python train.py --num_hidden_layers=16 --hidden_size=96 --num_attention_heads=3 --num_key_value_heads=3 --head_dim=32 --intermediate_size=192 --vocab_size=7133 --hidden_act="tanh_gelu" --norm="layernorm" --norm_place="pre" --norm_eps=1e-05 --positions="rope" --rope_theta=10000.0 --rope_fraction=0.5 --qk_norm=false --attn_scale=0.177 --bias="none" --tie_word_embeddings=false --parallel_block=true --init="normal" --init_std_qkv=0.0498 --init_std_o=0.00881 --init_std_up=0.0498 --init_std_down=0.00623 --optimizer="adam_atan2" --learning_rate=0.00191 --lr_mult_o=1.12 --beta1=0.9 --beta2=0.95 --lr_head=0.00603 --max_grad_norm=2.0 --warmup_steps=228 --schedule="wsd" --decay_fraction=0.414 --decay_shape="exp" --final_lr_fraction=0.0 --batch_tokens=[8192, 16384] --max_seq_len=256 --doc_mask=true --train_tokens=130600000 --max_steps=11288 --dataset="wikipedia_en"
Each number is 128 + 32 x the weight over the matrix's rms, rounded and kept within 0 to 255. Layers, rows and columns count from 0. Numbers have three digits each.

# layer 4 MLP down, 96x192, rms 0.149, rows 63-95, columns 0-95
113168183060111161099087096169151178149126092113186156097142165150165103151127088045085130055140150149092089116000116122124227085124158139130085196111145138112097149159180151118185120136127121104165076057140138095098089136143150103149212120199082158183091176099075177169141122118126126118
122146092103171127116068124084120112087114137121153144106081120134097134100156104101061156100157072135196148146134161152137146074136099203141115150185087097191127105124123098135176131199113111103109165119120150151164165108110159113155108119165113094157097116149141110136088092176181100100
148105131181188108149203164141130165134161123121161185131145145210108158098085125143118139136148131170134100110052131184107093158197153072151199136130203164068143095070132165170130140168153171132117136143104136162094131100107095112135109096095122199120145189071159130173128146133157137092
162094126125109099117211145102123173182066137120132134138154104106099047165154113101146142156157157091111087081101120154115087135139114142048099075135000075128050119177157201104101119190172032094165151121119128190141162125120125132085090122065161116127118130131137020089151150151089106094
145114142145078084111122024125166105096116128209111143155068126108176080120080114135064129097107170128096211073195081134023074105164102129096090108111121138155135130087049131167129093167122134133096091128113081059074185122129089119094149131119158091100069161105126100100181095155059126173
129181145099132097171098143136101108088110105103148119118116098097146100106119078142115162192113105144055119111060072146118138153035077140152057140127075097105104122125118130070176089153098138107105131134084153107156070120137116126116141224143135094124157082083111123107112140132133095179
140123001149114181190123123159122145204101102086115088094146147142159149124154113125091088121157157151141156138157111103165141099181097113153167139151158108132144103110071173108118124161105111155138170133127078105140161143081080132138143125139101081108115141081023100131133165045158130133
134140185098120112148124144156126088189125095059172111105135153130160127103104062100137110106133164114107133165132145157145115121125136160105136086107114133137102143136104136163154129165145118207079122119125101102109138151164140154074136116130179161094169197163154162116169164107034148144
153138127166099096095136135180141145163102155113128132067129106140160086089139196126154158124091118139184151157153109155097119176065118121119115139128150065101154117096022147122170127133109125158169165140113091159112135087161079122183090094211156133133170165137174198175100171158072087188
120117192088137180089096179135119098068119155127089126135166129146132161077154167103121163052117128141191109082090102113101182119139127152126126159123152138136114147107109152086171110161108114133067109094113124133141126143164105128174181147090073132126060145221116105143116161138063098148
082142116180073163123137108103089091129163135087133151145076120147098073154171111158120156160153165156122095125196161085104131119134140131120096124138105094171108090182173105129120124154127124075145074125180141166167083108133193110127117145148130161154156150139163192113086063118173101117
141141126120167115122096173148119113141124089106120157162165126119132111164146124166174113126073131157082119122138124128125150149117137091123175131117119125139125105148135157109110133131161138117158116117129123115114184117174065132108072088107129139140129139163205159130147155171109115136
125111182115148142143109128119096125113129135107143113101139129107121118137116104108139102120123118145105135187099134114135125125106141093131101140110120085113098090185123054146136130106137119109119108111109160119146098149139147132113106117101107108118111102148184088115140121096045122146
140113095127124126117089134092099112112121119136092135151079146119125132157132161144101126125135136145159161133140114119143117110150207085140168125122149141171168172124132137171145175123158143121149168145164182125121175163093138129135091126127168092127130088129147180102149134097108159166
081130151151095169128173128118123109153111083068133175149190145170121132138140141103105132130174196118105125151138148097188091126154105127090062137127058146177127105183104129131118091124161120183109117123145128156179132104116129192113166134145154166150117215096061143101113076139112149128
187117105073103098165125126127170158145137145088154118068060097155121113125104156103110174179134167128144109087108128158104144090134107146149117122133140082135067130122135149177164138160148093041119129083101182142128094151150133070144219123113089142168040056122166147139164099174101091149
096155091169137057147188150181110121147145162084124173103145124137131132126075091120155157136124144101127124118223161136120116140186155147138112149130112112151108115151146139113127105097108146137143120099116149154134154170190115129165162179180169090155149138131149125151141106095120147158
079177157146103131182119245147012107166133105063091120109142137158096137192096172129120104255120160164084145096102126122176204162044103119103168205050076125184194096066107146051119094112127119118099005157132133100253254167121165170099159146139143109113196155127236212096085148030231146112
104146163177091156061151122173152158187117089145114034140177133104134153071097148128087157112134142104144160120198118116129062165171132112132147125156125136098137119105153136120145073151110128159148159155175099179080179128117168151147158095105167151124062131145152124137175126184082168124
065141094116121167147098178135141166125120125142084088116170104153104148104112134076111146078098133106168136206154107119130141170116112103126166138114098114119077103179211142128148064137108112115098136111226109121140115135091240106111121125071145106156127113093070110086088108097203085091
152151104084148100108099132194142147166141098116111086104138154170155142166100120124080112152083134112088142163097127127177187179146105122071085133131093098111130122123125076096085076138123075190139142155084169097115180145055181063139149185119097180110134112130074085134126139145157136097
179099088085152168171091089208114089112124118130063139110072107085050137181084103193169098137092148139091130137149162082121088099134114159132103140156079135125173149106143112138072071084123125042125146184146151155092095154169099163095168065140067134109160106118093146127119176145144139158
116090130127123108163099180113146164124166135125166117141075125154146182095124162138145156127128085147154184125165140117118082083129126123193182184175185187110141138131149123082124133083108195109147154129102086174118126148155138113172131098135138124154163090157158120147189153162080088120
151130112121146188165134055121104118094094089105156093137165078136103128168100118102116117173112099137104122079119114070115089095113107099094094120146108177126149136121131113185251144059163135082103121112133205081047183158115114096113173116081103161106095116143143068116145133142164091133
071076089141125203155147101169139170160117089114084133124120157142092195158113114124132178116189118126134140141142103150147109134215111142151097124158124091110114101149072108104047117158100160161125133127091144132098158120116096182150123094172109132127091145112133130172128151103158115144
072211079118163100121143182145160113110090086206138076097081221166176090145133136092111105119121132120183139144131199159134144149127141135114151158178094112127133144079129129092097150225180104172117127109141155124128107120053145104161144110101167125122126146092185142097161133125196168103
139126201115127156174101103119120130098128134187108136137139037112100160110148130142174136168186148097149110091034193136106168128121187109133159087125139133136154120136112110093128162123074113067137137120156104131102114068180143132128134121122136137125087115111128106120077106154162128149
110173128104166096087116128090135141070168196193126101120120101083131078118169121103075122141111122150113110103119132103114144071107087145177144167160138093151097082184138132107119045154105139074078127108105155159219135124110073137159106158133103087161188154179128127159083128094209125155
127129160095134057147172094107150107138140142104117143152109095159165157090146131201062125108117209193099144113137125116185134121163110089125131091171135130079142151128118144170229102142130134127095144203157085092147102151137074088105142174125113174149144136186155136121198165146133108146
191147080155071079086110105204109086140115118144138147173174182110164143125107170116138131135165156100106082176124141089172104095120191122089102157143085126128106162166093117146090112067120063149155126106117136115102094123142133127116078127098118146089132150145142101123144153109175159125
199149126154090115080175099164123117138160154098127149187086128111161116050128136161146138183153102086149121200075130094118165130158140098127113054048145179085167155163180100048103142114106173149175137165180111081077104118060161116139132167135152182119123139159099121107153145228112106122
142148114080119099148133086116141110136138138094140114142117133097136092088163137130150136103103100143092163125129090155168117149124118174132165058111067144075123151104102147177107130168100137142122109147112131093159117129128124093107099080155081121115132233183119149083109094126181168096
140083158140129095105101113162129179129162103131084149112051090114140146095155145121103135121069177160164124139155087125116082124075153135188128090194219176163134121089081127118150088163124186096119142109092104128165157133116115143141134130118101119163186117127092096167152177062116110195